Part of a small language model's weights: 369M tokens.
Each number is 200 + 20 x the weight over its row's rms, rounded and kept within 0 to 999. Layers, rows and columns count from 0. The size before them is the row's rms in percent of the matrix's.

# layer 2 attention key, 512x320, rms 0.053, rows 201-244, columns 80-159
104,220,190,218,215,178,194,185,233,199,196,171,222,180,207,211,184,218,237,192,199,189,215,170,222,234,216,145,223,191,217,189,177,196,171,188,196,207,235,228,199,216,231,185,177,197,206,161,252,169,220,202,226,170,209,225,235,225,164,226,186,212,190,173,206,193,181,211,185,203,220,207,195,207,230,204,202,194,200,195,157
100,200,220,168,204,209,203,171,216,179,194,217,224,179,198,257,200,223,196,183,222,184,182,182,239,195,207,195,215,205,216,229,218,148,173,229,204,212,194,183,195,203,175,186,197,205,215,199,208,176,207,222,174,168,206,238,231,201,187,225,206,186,173,199,200,193,184,218,243,173,196,189,175,198,216,172,187,170,172,207,201
090,200,183,151,205,214,183,178,223,198,184,222,219,188,174,156,182,174,193,214,220,202,232,225,213,207,191,222,175,185,230,189,182,203,212,161,203,194,202,197,160,198,198,170,180,198,199,217,201,235,210,225,206,196,229,189,203,184,199,191,229,211,236,190,214,209,203,175,228,205,208,235,246,171,171,199,211,215,212,184,203
092,180,254,216,194,212,252,199,196,211,202,200,195,190,228,246,186,174,197,212,192,168,176,190,221,216,188,195,197,187,215,228,198,211,209,186,143,231,238,224,185,232,162,195,161,198,175,221,200,208,185,236,202,210,194,185,192,234,197,245,226,214,182,181,203,177,209,194,191,198,208,207,190,169,192,207,198,169,236,205,203
111,196,200,194,214,213,167,177,210,211,192,203,206,193,182,165,199,142,252,188,192,171,213,178,189,188,223,168,186,233,238,188,199,198,184,221,200,198,242,218,216,169,253,193,197,217,203,210,206,180,187,195,225,197,191,200,206,207,217,181,208,186,211,198,182,176,201,176,181,202,194,186,186,209,179,182,236,210,231,195,167
095,179,201,228,213,189,187,188,212,212,184,202,203,191,181,226,196,184,206,201,209,218,181,209,228,201,180,162,242,207,192,197,195,201,215,199,197,205,231,207,207,203,212,188,187,206,244,145,247,205,220,185,195,252,145,235,223,214,187,213,171,193,205,223,186,189,213,179,202,215,227,202,171,206,216,207,209,176,187,177,194
088,207,171,157,216,202,213,168,171,186,185,227,230,164,186,164,184,171,211,212,211,192,186,207,201,216,176,199,196,204,214,174,208,192,156,224,225,202,209,202,209,192,193,208,221,169,197,198,231,209,195,173,193,198,241,222,213,186,210,207,220,198,189,200,181,170,194,221,206,203,166,197,203,177,211,202,181,206,219,191,189
096,213,201,224,156,208,188,222,187,164,236,193,193,256,220,216,216,253,185,214,219,240,195,179,239,217,184,223,195,180,176,226,185,211,223,154,204,186,170,162,202,215,183,225,207,191,208,205,175,215,175,227,209,180,224,209,166,184,182,189,217,203,169,193,232,237,199,203,189,159,214,204,183,215,213,202,167,177,220,187,218
092,205,209,207,176,176,197,215,176,197,178,173,189,225,225,154,193,197,187,197,195,218,197,225,216,175,199,210,222,200,224,189,193,249,196,159,206,228,188,215,158,212,211,176,204,210,196,217,208,184,214,213,191,199,187,180,205,215,181,213,182,160,185,212,202,205,205,161,210,197,185,184,220,206,181,217,217,203,204,183,224
105,195,192,179,221,202,185,186,193,210,210,192,198,155,192,167,216,168,200,186,191,165,198,215,179,200,213,176,183,204,223,196,184,214,198,203,189,188,192,213,228,189,233,179,250,193,190,231,183,205,203,209,175,185,207,216,225,205,215,184,169,187,172,194,189,183,170,231,216,201,154,187,188,186,155,230,204,213,219,234,170
093,216,193,199,248,189,174,206,218,182,192,184,216,185,193,149,205,195,191,217,195,188,237,219,166,225,190,192,180,207,227,195,191,202,247,218,225,194,193,197,218,186,204,202,219,219,158,188,213,194,203,207,187,185,201,192,191,219,191,201,169,196,224,176,196,212,241,218,204,230,168,202,218,191,170,171,183,196,203,203,219
111,186,205,190,220,157,213,158,224,223,188,215,195,188,175,203,191,180,201,212,218,190,213,217,236,222,225,158,251,198,237,215,196,189,150,214,220,213,213,184,191,177,188,169,148,191,217,153,209,196,217,194,230,167,196,204,246,220,197,203,199,196,187,209,210,161,204,179,202,206,222,226,201,209,213,186,212,207,188,197,191
090,193,213,191,226,233,199,215,177,221,191,185,200,218,185,207,231,211,201,191,187,203,204,184,190,183,188,187,186,194,200,224,223,176,197,202,226,208,175,180,218,205,220,202,197,189,203,208,205,180,174,202,188,203,219,240,240,190,208,182,194,215,177,180,177,196,210,239,193,189,180,243,168,182,177,196,155,207,194,167,198
098,207,218,162,201,174,207,164,180,187,186,206,210,188,170,162,177,167,210,192,178,182,204,236,204,201,182,227,180,212,157,187,196,180,237,185,195,230,223,190,187,178,203,190,237,238,214,196,196,210,227,210,160,203,148,232,228,186,215,189,190,180,229,180,180,205,210,218,227,231,172,168,206,185,197,172,236,197,216,215,177
084,198,200,185,199,185,198,167,227,204,184,217,203,200,201,230,196,227,177,185,203,179,190,211,244,208,210,188,252,214,216,206,202,153,175,228,209,214,223,187,193,183,159,190,173,205,246,147,218,215,184,221,210,191,216,263,200,222,223,240,224,217,191,235,174,196,190,198,194,188,197,190,193,198,198,223,186,215,203,206,200
107,179,186,217,211,213,165,242,192,204,211,217,185,213,224,162,184,191,178,203,199,218,189,179,161,173,200,225,171,223,178,205,196,234,237,194,184,174,191,205,223,178,221,210,215,231,197,227,200,208,221,218,211,229,179,180,146,191,197,196,201,200,238,212,224,202,196,213,197,209,218,226,213,216,191,217,188,212,191,191,216
090,204,211,219,199,230,173,218,191,194,237,134,232,236,242,190,194,191,216,194,188,187,187,189,158,191,191,178,169,201,188,161,168,216,199,183,172,175,222,184,244,228,230,204,176,208,177,226,187,205,215,209,179,161,174,152,220,211,197,187,219,143,205,155,196,193,227,187,198,205,208,152,207,218,210,192,215,188,218,192,186
113,234,203,233,162,204,205,219,221,174,189,194,204,252,247,205,212,204,215,187,211,199,192,187,235,162,217,182,221,189,214,206,167,201,171,221,199,198,209,196,196,200,196,214,186,195,205,182,208,190,215,174,219,223,204,195,194,205,159,214,228,236,202,197,183,214,189,178,188,178,250,172,173,192,184,185,213,171,183,203,181
089,232,186,234,172,170,189,234,194,230,227,193,166,211,180,194,206,213,190,230,198,232,183,215,174,197,181,186,213,168,174,192,198,214,244,214,195,199,215,203,196,210,180,191,164,207,165,200,193,238,199,205,203,174,179,190,198,191,163,167,174,165,176,200,205,188,184,203,177,198,187,194,154,181,206,237,193,221,195,186,234
082,188,182,195,187,193,193,173,229,183,210,202,223,182,159,245,174,228,225,210,167,202,228,205,210,213,196,208,235,180,209,216,180,157,201,209,211,243,206,191,222,233,188,191,175,207,220,165,222,189,199,193,195,176,208,246,227,204,195,189,205,209,191,208,160,191,197,202,182,189,202,243,208,189,200,201,202,193,186,212,200
113,193,175,252,222,195,189,210,184,214,194,181,210,231,217,192,202,243,197,193,227,202,219,176,177,194,210,211,196,187,163,216,193,214,183,222,187,188,190,205,209,194,203,186,223,172,201,209,184,166,187,199,205,181,229,148,201,205,187,159,210,202,166,213,196,210,159,175,171,202,190,200,197,233,190,225,195,192,223,207,184
124,218,165,186,216,231,199,233,165,181,223,208,221,237,228,181,181,221,204,190,190,250,215,184,192,189,202,196,168,195,176,217,194,199,188,197,163,208,180,174,215,209,181,206,222,190,196,217,206,171,189,244,201,192,223,187,187,180,222,248,199,195,198,215,196,215,189,215,205,184,197,202,209,209,206,205,168,218,240,211,213
087,261,215,194,229,211,213,192,189,173,188,170,222,206,208,177,202,210,205,206,226,218,205,211,189,222,170,183,184,208,207,171,189,223,178,174,195,216,191,214,182,201,186,200,206,223,195,226,188,204,188,221,244,187,172,153,206,221,221,210,208,208,237,213,197,205,203,215,196,202,186,191,218,217,202,216,175,228,190,188,219
104,208,190,203,213,217,207,204,211,189,173,199,195,195,234,227,200,142,169,196,201,185,214,220,206,214,189,228,195,222,212,177,191,223,189,204,175,198,195,193,197,170,223,178,210,216,215,231,193,191,211,193,231,193,210,198,206,214,202,204,214,222,187,157,189,162,200,179,189,188,238,189,212,203,192,194,206,186,182,221,162
099,197,207,188,225,188,195,190,213,207,200,229,181,216,213,241,235,207,230,174,213,191,213,211,219,160,157,206,224,207,190,199,209,182,163,214,211,195,163,201,207,184,202,200,208,168,183,199,207,205,179,194,194,214,204,172,192,197,157,202,210,224,184,174,224,209,208,213,244,183,196,216,216,179,210,173,210,230,172,203,208
102,205,208,184,262,213,185,184,221,182,212,190,234,233,195,179,161,198,185,172,224,210,208,184,195,198,186,179,183,190,212,174,204,206,194,206,177,187,186,170,197,204,214,188,242,211,185,193,208,235,175,193,187,240,205,186,187,206,204,217,192,216,224,160,203,211,177,186,229,188,181,190,197,194,200,192,186,250,244,210,178
100,246,205,213,198,172,170,190,209,214,216,150,218,213,186,159,212,198,163,242,195,215,202,171,186,227,192,210,155,178,177,166,197,234,177,147,203,178,185,207,181,180,197,206,202,207,174,203,219,198,225,207,222,181,192,210,211,186,204,225,245,167,220,209,201,212,224,242,190,174,204,165,209,208,224,215,192,194,226,190,217
092,228,187,219,202,193,213,196,237,235,184,182,197,207,242,198,223,203,174,217,179,217,181,215,216,172,197,216,183,177,180,200,170,229,186,213,193,215,184,211,212,203,208,174,194,190,163,224,197,198,201,188,217,179,220,244,197,181,191,180,227,181,195,180,187,193,237,211,154,207,215,204,186,212,190,192,205,211,228,192,213
102,202,187,180,187,179,199,199,228,218,205,215,202,172,175,174,201,207,220,224,198,206,198,163,212,208,193,182,181,181,169,223,151,185,219,202,241,196,210,174,177,201,206,195,192,176,219,160,202,205,190,210,206,175,204,246,183,231,176,174,202,150,205,203,212,216,198,161,223,212,196,230,205,213,227,194,208,223,207,220,210
094,228,202,233,195,204,202,228,205,184,200,152,175,197,208,207,206,151,208,207,183,204,204,191,195,196,211,217,220,181,198,202,164,207,170,243,214,173,201,218,202,199,189,183,201,200,183,206,201,172,216,198,169,206,203,196,179,223,188,194,202,179,161,156,193,185,244,217,192,237,161,162,177,202,174,180,213,200,208,191,212
103,218,211,198,204,174,227,180,213,183,200,189,199,219,196,233,226,202,195,179,204,211,175,212,223,203,194,192,209,180,200,203,220,219,129,230,185,188,218,197,218,212,197,221,213,147,222,214,226,193,184,177,163,249,204,201,166,207,223,202,175,184,180,173,170,204,189,233,209,224,205,201,197,161,184,207,199,211,231,197,178
097,185,228,179,197,170,170,182,244,191,201,199,210,177,199,226,184,188,209,215,207,170,234,217,209,214,193,201,213,202,218,216,263,217,190,187,202,181,198,196,198,193,210,195,190,211,194,153,194,200,173,231,207,181,218,184,203,190,202,206,183,180,190,187,199,214,166,188,219,195,170,219,169,165,208,235,234,177,188,197,167
110,170,199,227,194,194,226,205,207,187,232,201,152,212,161,190,255,174,236,148,226,192,170,190,196,211,179,195,233,179,192,199,192,202,222,256,208,211,184,221,212,237,186,181,222,176,225,219,217,211,199,188,198,190,170,211,200,221,216,201,185,182,192,193,185,218,195,219,206,189,241,170,222,170,179,223,208,205,200,174,215
110,187,200,222,230,203,198,236,209,187,198,216,181,212,199,221,197,205,185,189,206,193,201,170,207,178,230,186,192,224,191,201,199,207,183,218,190,200,180,205,216,203,227,183,206,187,204,202,195,182,205,197,170,181,213,217,213,225,186,236,207,209,200,201,207,178,183,209,232,219,149,183,178,222,224,199,214,222,186,221,198
097,198,244,220,213,175,206,187,198,212,182,220,219,194,161,205,229,213,236,211,210,212,172,219,196,214,195,178,203,212,185,202,172,193,198,208,226,200,200,216,221,196,210,185,227,198,206,199,215,196,199,183,181,214,166,190,172,216,166,190,215,208,229,170,185,214,232,189,215,221,198,187,214,185,207,203,216,232,208,182,159
098,221,183,240,216,200,218,226,204,226,197,176,207,221,182,218,205,216,212,191,258,194,181,191,238,187,184,182,209,202,213,176,255,222,212,208,197,201,176,213,215,168,186,204,202,162,193,205,226,197,163,211,183,214,202,178,164,204,179,218,202,210,208,192,200,172,176,196,239,225,203,233,235,174,163,201,190,172,176,183,168
097,182,230,212,202,201,187,189,247,203,189,165,186,204,203,200,192,173,208,188,211,227,196,179,185,211,215,206,208,177,164,212,189,225,256,202,178,204,195,205,211,191,181,204,194,207,167,219,181,184,187,200,196,199,203,213,215,218,224,164,185,205,211,189,216,184,195,183,200,182,181,215,208,193,197,181,208,191,216,214,208
101,190,206,227,171,206,214,186,202,197,189,199,180,235,172,193,201,155,228,203,200,234,204,182,212,175,182,173,167,181,221,198,233,158,197,189,182,195,189,200,174,184,202,198,201,194,164,229,180,196,175,204,192,213,200,183,190,208,202,221,176,193,181,154,183,216,182,193,206,253,214,238,179,167,211,196,260,183,199,204,221
100,230,222,199,208,155,187,179,182,210,194,198,211,177,203,204,225,199,218,214,164,195,197,172,201,198,209,218,228,187,180,199,178,196,175,192,204,175,163,193,194,198,231,200,243,217,224,217,227,195,241,232,171,199,216,251,221,209,185,224,209,232,242,169,163,199,196,201,185,201,217,224,213,196,201,199,184,196,209,202,231
103,232,182,186,231,211,198,202,231,214,222,196,204,196,226,221,180,190,170,156,224,164,226,215,179,182,210,187,163,200,212,160,206,209,171,191,166,205,201,198,219,214,196,185,227,196,219,196,206,206,188,199,215,182,204,180,204,191,214,168,189,197,208,217,176,186,217,204,214,160,198,185,231,211,195,220,196,231,212,227,187
093,186,199,225,213,208,162,203,198,163,229,191,208,226,265,158,171,201,227,191,202,197,190,216,207,192,199,193,164,174,231,170,179,201,197,195,182,192,216,187,212,215,200,182,235,193,185,209,193,192,198,163,187,199,221,172,177,191,176,195,230,180,204,175,224,188,230,187,154,181,179,209,246,213,217,226,200,209,238,205,203
092,153,218,225,214,224,202,200,185,211,184,200,186,204,208,216,223,184,232,212,202,165,212,208,190,191,175,216,206,163,220,192,234,206,194,234,171,200,198,176,185,188,212,186,224,166,222,207,205,174,177,199,186,161,217,191,242,203,196,202,172,190,223,157,187,216,177,204,187,191,189,181,211,204,200,199,221,211,184,176,198
106,198,176,209,201,183,216,209,157,226,198,159,195,186,183,178,221,206,198,189,203,188,193,185,212,196,245,183,211,184,161,232,199,222,214,197,190,220,196,217,218,205,159,224,207,193,228,223,207,169,197,172,179,208,181,199,194,208,219,169,176,178,184,218,186,192,197,194,191,168,199,181,188,196,208,174,208,193,221,201,192
081,194,198,204,179,204,196,212,202,206,179,222,213,201,188,180,207,208,202,202,215,225,241,188,184,217,214,242,206,225,195,199,218,167,203,165,217,245,208,204,190,203,183,191,234,234,269,189,201,175,199,203,229,175,203,222,199,180,190,177,164,240,205,227,183,212,195,176,232,195,222,202,181,184,198,239,198,209,166,212,164
# layer 2 attention query, 512x320, rms 0.0544, rows 202-245, columns 80-159
099,193,197,188,182,148,171,186,192,187,188,210,223,198,224,176,200,179,246,225,181,206,188,214,205,207,185,210,211,189,194,206,178,228,240,178,225,170,218,187,179,225,201,205,203,254,172,225,211,197,238,177,228,217,184,212,198,192,211,183,211,156,221,209,218,196,227,202,169,184,215,198,230,195,203,190,221,219,192,183,217
101,204,168,249,187,207,155,224,190,230,196,218,185,189,151,189,210,202,209,215,180,169,200,195,231,187,199,184,179,214,200,222,203,179,227,236,212,197,227,217,179,208,211,184,203,194,205,178,203,173,200,150,208,210,151,209,204,203,172,204,201,232,205,223,194,182,215,203,171,180,239,224,200,208,194,189,202,189,175,199,223
102,202,208,219,200,172,187,216,213,179,209,175,189,211,202,181,177,182,192,185,200,209,225,177,164,197,182,203,197,221,207,165,196,178,162,227,202,199,228,177,198,210,226,183,203,189,175,198,193,172,209,190,235,157,191,166,197,186,187,163,205,207,210,173,206,196,197,205,229,178,177,186,202,199,214,217,195,215,208,191,162
107,205,183,227,224,203,203,222,175,204,197,212,178,238,183,185,196,198,168,229,211,190,220,178,191,199,202,210,191,214,145,200,192,173,232,210,221,176,218,235,215,203,196,191,200,173,234,205,203,195,186,167,189,199,190,202,174,202,179,188,230,209,196,189,194,217,228,219,220,175,190,204,193,158,212,173,201,215,190,208,234
098,180,191,179,200,174,219,158,187,190,188,211,224,181,206,193,204,208,247,222,200,196,205,228,187,222,222,230,202,220,257,177,214,210,216,179,243,195,192,202,181,162,199,221,203,240,195,207,206,201,215,210,211,211,187,200,228,202,215,203,216,150,201,203,189,209,227,186,177,215,200,203,179,184,220,192,201,208,198,176,194
097,244,176,227,202,190,191,198,203,174,179,227,199,192,176,156,189,192,208,202,199,173,203,204,183,211,205,176,228,195,195,216,204,191,202,231,245,203,226,220,200,230,178,194,185,149,211,196,200,196,191,190,186,194,206,191,193,189,164,186,225,201,171,220,188,196,221,208,201,168,201,229,194,200,187,178,243,192,165,204,207
101,194,188,184,181,204,218,188,208,207,212,169,210,176,238,215,210,189,179,181,191,212,215,211,214,197,207,206,206,196,232,197,203,199,190,180,200,203,181,173,185,195,214,230,203,241,161,211,214,198,253,218,195,191,204,202,209,196,200,196,172,213,184,198,216,187,168,197,184,230,211,196,219,211,193,217,185,226,219,176,186
111,198,219,198,231,189,196,220,221,203,240,213,207,207,201,197,191,209,183,176,240,191,211,207,175,223,194,199,206,226,229,166,210,154,223,183,193,207,178,212,167,172,211,183,212,219,186,172,196,208,236,224,211,186,199,182,188,192,211,207,200,214,201,200,211,199,222,177,211,216,195,191,213,191,197,220,213,231,204,194,183
103,214,172,190,229,196,188,208,180,171,186,202,229,224,168,192,213,201,184,196,201,203,213,193,139,214,220,198,210,225,187,176,201,198,196,184,187,190,200,207,222,194,186,191,193,159,229,174,159,234,161,192,198,170,201,146,172,208,220,176,190,219,190,170,201,209,178,188,231,184,181,206,219,162,182,214,203,200,206,246,203
100,196,184,218,205,237,182,221,210,197,196,207,156,232,201,176,163,237,188,185,219,203,174,184,215,192,174,194,192,194,151,202,217,176,207,172,177,211,226,196,215,226,178,188,187,165,213,187,188,203,171,191,211,199,170,194,200,207,195,219,193,201,191,213,217,228,194,224,201,208,214,160,207,179,195,212,221,213,204,180,206
084,185,190,187,198,156,198,179,189,220,195,218,207,187,204,193,195,175,217,250,208,219,191,206,241,230,211,197,194,201,213,188,202,214,187,206,210,195,192,220,203,182,183,214,198,217,190,217,242,197,213,187,200,222,208,224,202,191,202,197,231,190,211,192,222,203,224,201,218,207,193,218,180,171,234,163,217,219,195,171,211
100,207,210,201,226,237,218,172,208,233,187,194,233,209,204,192,214,212,216,174,150,204,232,233,156,184,200,186,214,215,212,208,197,217,189,191,234,184,209,188,197,178,209,211,210,241,226,221,215,180,160,201,206,188,216,222,193,194,212,222,214,182,211,235,160,215,209,226,197,180,191,220,182,233,214,175,204,182,201,198,214
100,206,214,181,215,171,210,203,226,165,169,197,217,180,187,217,217,224,211,194,225,189,198,171,176,190,192,204,202,240,185,184,248,159,177,206,174,218,178,218,241,205,187,194,227,151,261,202,207,190,184,194,178,206,185,201,200,218,206,197,183,236,224,190,187,180,208,212,208,245,200,186,215,195,207,201,197,221,172,192,208
108,178,181,195,188,173,217,180,203,233,188,223,194,169,196,182,196,212,248,234,172,189,202,209,237,213,179,210,203,196,210,210,214,211,188,206,228,226,202,233,180,191,212,218,216,205,225,216,222,194,225,189,193,236,210,227,224,213,217,216,206,161,233,209,211,222,246,214,177,195,199,228,184,205,229,177,197,185,203,152,208
098,204,187,207,209,241,161,233,173,192,213,224,205,223,218,195,206,206,191,186,208,208,168,195,175,199,214,201,209,175,211,208,207,194,260,199,173,179,205,204,173,175,195,205,220,172,222,154,150,199,173,209,232,217,205,172,192,177,192,206,202,222,208,231,173,184,164,192,198,208,210,212,191,218,163,212,217,195,170,246,208
102,221,207,176,230,229,219,206,185,200,225,185,203,229,220,209,193,214,167,205,212,197,199,214,185,214,189,184,220,200,192,187,173,240,193,213,182,175,211,202,185,232,198,184,231,202,205,197,183,185,193,196,158,185,208,199,211,231,216,174,233,268,170,185,219,191,168,190,222,165,156,163,192,217,181,222,224,193,228,203,188
108,195,188,204,172,215,215,213,182,171,211,191,185,215,244,205,203,236,188,202,183,192,185,219,248,205,243,228,191,201,208,225,169,230,222,179,232,182,185,200,178,215,227,213,227,248,183,207,184,190,257,201,225,205,219,222,200,192,171,212,181,207,190,189,213,206,181,221,203,177,197,175,184,197,207,182,186,178,211,178,198
102,185,228,190,166,178,186,188,216,201,200,176,228,207,206,243,221,189,184,213,156,233,164,196,225,199,216,235,190,190,241,224,196,232,176,194,186,202,205,190,174,217,211,213,193,239,176,197,198,200,208,230,184,179,199,214,231,186,197,206,213,213,187,216,168,199,171,199,181,196,237,224,180,207,210,193,178,200,201,181,171
117,183,203,167,196,205,202,182,176,217,203,201,231,199,168,166,228,199,249,203,203,167,179,209,203,211,176,213,194,215,207,199,216,213,196,184,231,213,212,248,234,174,213,171,195,203,221,212,235,193,192,182,192,246,206,214,179,202,191,220,201,174,225,193,195,183,257,223,227,194,174,205,175,211,180,165,194,219,196,194,188
086,177,203,180,177,213,181,186,171,215,223,180,207,224,216,198,187,169,194,194,166,202,199,237,200,184,238,209,194,175,181,228,183,235,205,199,186,180,196,188,182,196,204,203,188,203,187,213,183,232,174,190,166,227,208,185,186,199,229,184,240,211,161,197,180,194,182,214,192,181,195,227,181,188,175,228,194,215,230,219,169
104,215,170,183,211,232,185,209,176,189,219,166,225,189,241,186,156,195,202,203,194,201,202,211,151,202,220,177,219,181,184,166,209,212,202,177,190,188,200,164,177,216,177,200,203,214,219,217,215,223,179,226,198,189,185,204,205,220,218,210,201,213,208,199,186,219,179,222,229,172,181,172,209,227,175,200,189,214,210,193,187
101,199,207,200,228,196,182,230,217,208,211,204,164,226,214,204,166,182,187,190,201,219,210,206,190,161,176,196,205,169,193,211,203,170,208,201,209,236,177,201,195,203,209,174,228,188,184,221,215,202,225,233,169,181,185,201,170,202,168,178,195,236,193,157,233,222,152,192,208,201,190,157,221,177,225,215,214,191,194,215,228
088,182,180,236,208,195,217,203,166,220,199,224,212,239,185,191,172,252,180,239,216,244,204,182,194,210,208,208,206,178,198,180,184,205,222,181,243,207,218,178,213,188,199,208,222,199,215,169,202,229,180,218,201,201,193,213,198,200,188,185,192,190,211,177,228,173,222,227,204,205,175,209,198,204,237,208,174,212,199,164,176
095,202,165,172,204,188,210,180,152,217,197,207,213,236,203,180,191,194,216,221,171,222,212,222,185,224,210,187,221,212,168,196,185,197,226,173,202,164,215,182,174,198,189,209,201,234,187,195,237,183,196,205,209,208,193,199,173,149,213,213,251,187,210,219,217,221,207,203,178,170,166,171,208,223,223,203,200,205,201,231,238
095,192,153,193,188,197,182,182,207,221,179,175,214,208,198,190,195,189,175,219,199,214,172,217,169,221,232,183,205,205,199,192,220,206,215,163,191,190,232,200,218,179,212,229,204,196,165,212,198,178,188,223,221,176,219,189,154,186,188,190,223,240,221,208,173,230,173,218,201,201,185,220,230,197,196,202,221,203,207,196,177
106,210,205,202,221,191,227,211,226,195,184,206,184,214,211,225,180,180,203,198,235,215,196,197,193,175,170,157,246,196,232,194,201,202,136,191,169,203,193,173,214,194,215,199,202,183,235,202,202,219,196,180,187,201,182,192,166,214,182,196,224,261,179,181,190,190,196,165,226,205,243,220,187,215,192,217,228,224,179,172,236
094,214,194,195,219,214,171,238,210,238,206,196,202,207,185,232,188,201,176,213,185,179,224,222,189,177,185,184,212,203,152,191,199,209,176,179,205,169,211,234,197,199,187,172,174,199,198,196,227,188,195,220,188,223,204,218,175,231,181,201,210,234,180,193,222,196,193,166,209,217,180,214,154,247,201,208,232,208,204,163,198
103,209,179,190,217,195,183,208,218,191,216,190,183,190,219,182,160,196,216,194,225,215,199,197,209,220,220,211,192,195,172,179,182,232,225,181,196,182,192,169,195,193,184,205,213,239,204,224,195,230,193,199,220,218,224,214,171,198,229,195,191,195,186,187,217,221,221,211,197,195,174,181,175,231,198,201,207,212,201,233,201
102,221,196,212,213,223,216,218,189,192,210,168,182,196,209,178,209,206,165,205,218,171,182,197,240,194,206,203,221,222,198,219,211,161,155,186,181,219,178,181,218,193,191,195,220,186,202,182,184,183,206,179,157,190,200,203,197,224,192,192,173,214,185,196,187,202,218,200,207,208,244,200,212,214,236,186,203,213,208,190,198
101,163,153,205,195,165,204,169,195,209,212,172,209,213,201,201,194,199,215,233,203,229,191,205,185,222,202,158,226,171,184,201,206,195,169,159,167,203,212,207,196,180,210,226,184,218,213,205,207,219,191,203,199,194,205,196,163,232,223,188,180,200,187,194,211,167,210,225,201,219,178,176,242,227,233,198,191,226,222,213,217
102,189,176,194,179,181,170,190,208,227,188,203,214,209,160,186,217,217,220,226,181,189,237,225,196,225,236,204,202,178,240,208,163,210,221,163,207,191,226,186,176,199,179,209,180,218,188,188,218,182,192,169,231,217,216,221,187,209,217,188,220,191,193,223,192,207,214,202,170,200,174,203,194,229,189,197,161,214,188,209,182
095,209,218,205,181,181,180,192,175,227,195,185,202,232,171,216,217,180,201,212,168,213,190,211,217,190,243,173,198,178,231,170,199,199,219,238,214,201,233,213,201,206,203,186,218,199,203,220,197,165,227,201,225,190,196,208,196,174,161,168,198,187,178,173,185,169,232,196,168,183,188,179,222,204,209,207,218,185,176,221,229
100,241,180,205,190,219,194,198,167,179,202,214,193,189,188,204,185,215,197,224,195,221,223,213,192,191,215,227,184,216,168,202,188,230,205,199,192,214,194,217,212,241,160,180,210,199,177,226,198,196,181,214,203,151,224,202,158,198,210,182,191,185,183,198,211,178,208,201,204,144,188,194,164,204,223,188,209,207,213,198,186
092,237,174,195,220,192,188,194,191,198,190,190,202,221,236,241,209,230,201,199,216,219,213,190,209,195,212,212,183,194,188,229,220,209,219,190,219,194,178,162,198,220,186,200,244,194,209,218,204,148,188,186,170,185,210,180,186,194,209,194,204,175,161,201,203,186,206,198,204,190,207,192,188,193,184,214,185,160,215,220,194
095,150,204,168,206,191,232,175,179,253,161,179,184,188,204,204,198,191,173,214,217,175,182,206,209,143,217,195,198,198,204,170,204,199,217,211,182,225,211,205,218,167,189,221,196,186,209,182,171,191,189,197,196,235,209,177,199,185,239,181,204,231,187,211,209,183,196,195,196,212,224,182,235,223,221,196,147,208,191,218,180
093,202,200,223,224,190,220,216,205,202,212,213,173,212,183,218,200,223,180,177,226,181,189,220,186,205,167,166,235,202,211,190,209,211,155,179,151,187,208,205,225,232,180,176,214,160,228,187,192,201,194,188,207,176,191,196,200,231,202,198,167,241,192,222,189,178,215,199,201,220,209,214,199,218,163,213,238,197,179,215,168
091,197,223,244,151,174,195,178,207,207,182,189,199,202,186,175,237,206,184,259,230,170,185,211,224,187,226,180,213,184,215,188,157,225,213,211,189,190,213,200,208,193,212,209,182,164,207,190,203,212,208,222,218,214,199,210,207,237,221,190,188,224,211,201,208,205,185,186,229,199,208,171,197,200,203,168,184,206,181,212,182
100,208,190,174,192,230,174,183,201,232,184,208,227,205,193,226,170,194,192,191,205,203,228,212,226,170,160,153,173,189,213,171,213,263,223,138,185,206,201,181,247,162,204,202,226,216,234,198,205,184,206,213,162,224,189,173,180,182,234,229,208,209,211,190,176,197,193,183,223,154,214,206,212,236,206,208,206,209,190,216,203
093,195,187,174,207,219,215,203,169,163,219,186,195,211,191,207,185,192,174,207,204,190,169,223,170,233,223,199,232,191,221,195,211,225,222,169,230,208,232,183,205,177,220,189,184,211,191,178,179,235,186,207,186,160,175,182,220,203,159,202,202,183,168,145,218,176,180,201,180,186,184,217,232,191,207,225,232,213,227,206,204
090,213,216,214,194,184,186,226,214,229,183,191,219,245,203,178,163,179,183,217,224,231,221,182,207,207,222,167,213,206,216,168,207,212,222,213,182,205,247,168,219,223,178,176,189,167,180,179,203,233,186,193,193,213,222,166,157,231,170,180,232,226,228,203,187,206,193,182,181,217,169,194,201,211,159,204,238,198,222,217,205
095,151,204,182,195,202,256,171,192,205,183,181,187,206,207,187,209,161,185,189,197,169,232,237,199,211,218,183,198,206,250,213,163,162,155,228,220,217,199,197,181,223,192,187,165,181,206,178,192,164,189,169,190,242,216,199,202,219,196,191,231,219,187,188,207,209,214,174,168,177,187,244,213,196,191,197,189,210,217,188,172
094,173,229,219,194,237,222,190,233,219,219,217,181,210,192,252,256,192,163,215,202,169,196,188,229,169,221,187,217,187,201,189,188,199,184,189,175,196,175,215,236,185,205,181,194,212,228,207,182,174,196,187,160,219,204,191,198,213,193,201,214,235,148,210,190,172,200,216,213,213,212,211,189,212,193,209,181,175,188,194,199
109,162,225,192,203,208,198,182,216,214,188,207,206,192,168,198,243,196,185,173,173,177,206,233,200,238,234,227,159,216,247,185,203,203,208,211,193,227,199,227,208,189,225,183,181,225,208,183,196,197,219,199,193,197,208,210,238,197,214,200,187,199,216,194,178,199,218,198,169,212,212,240,189,223,200,195,176,202,150,214,177
105,196,178,202,187,213,146,194,199,182,199,189,201,214,179,153,169,191,232,233,183,194,224,203,188,210,247,192,177,202,154,203,152,263,255,171,246,188,205,180,189,210,177,186,223,233,165,220,193,201,183,225,192,201,181,190,227,194,231,203,227,149,182,237,220,223,199,206,228,153,166,179,204,207,224,201,208,199,187,221,184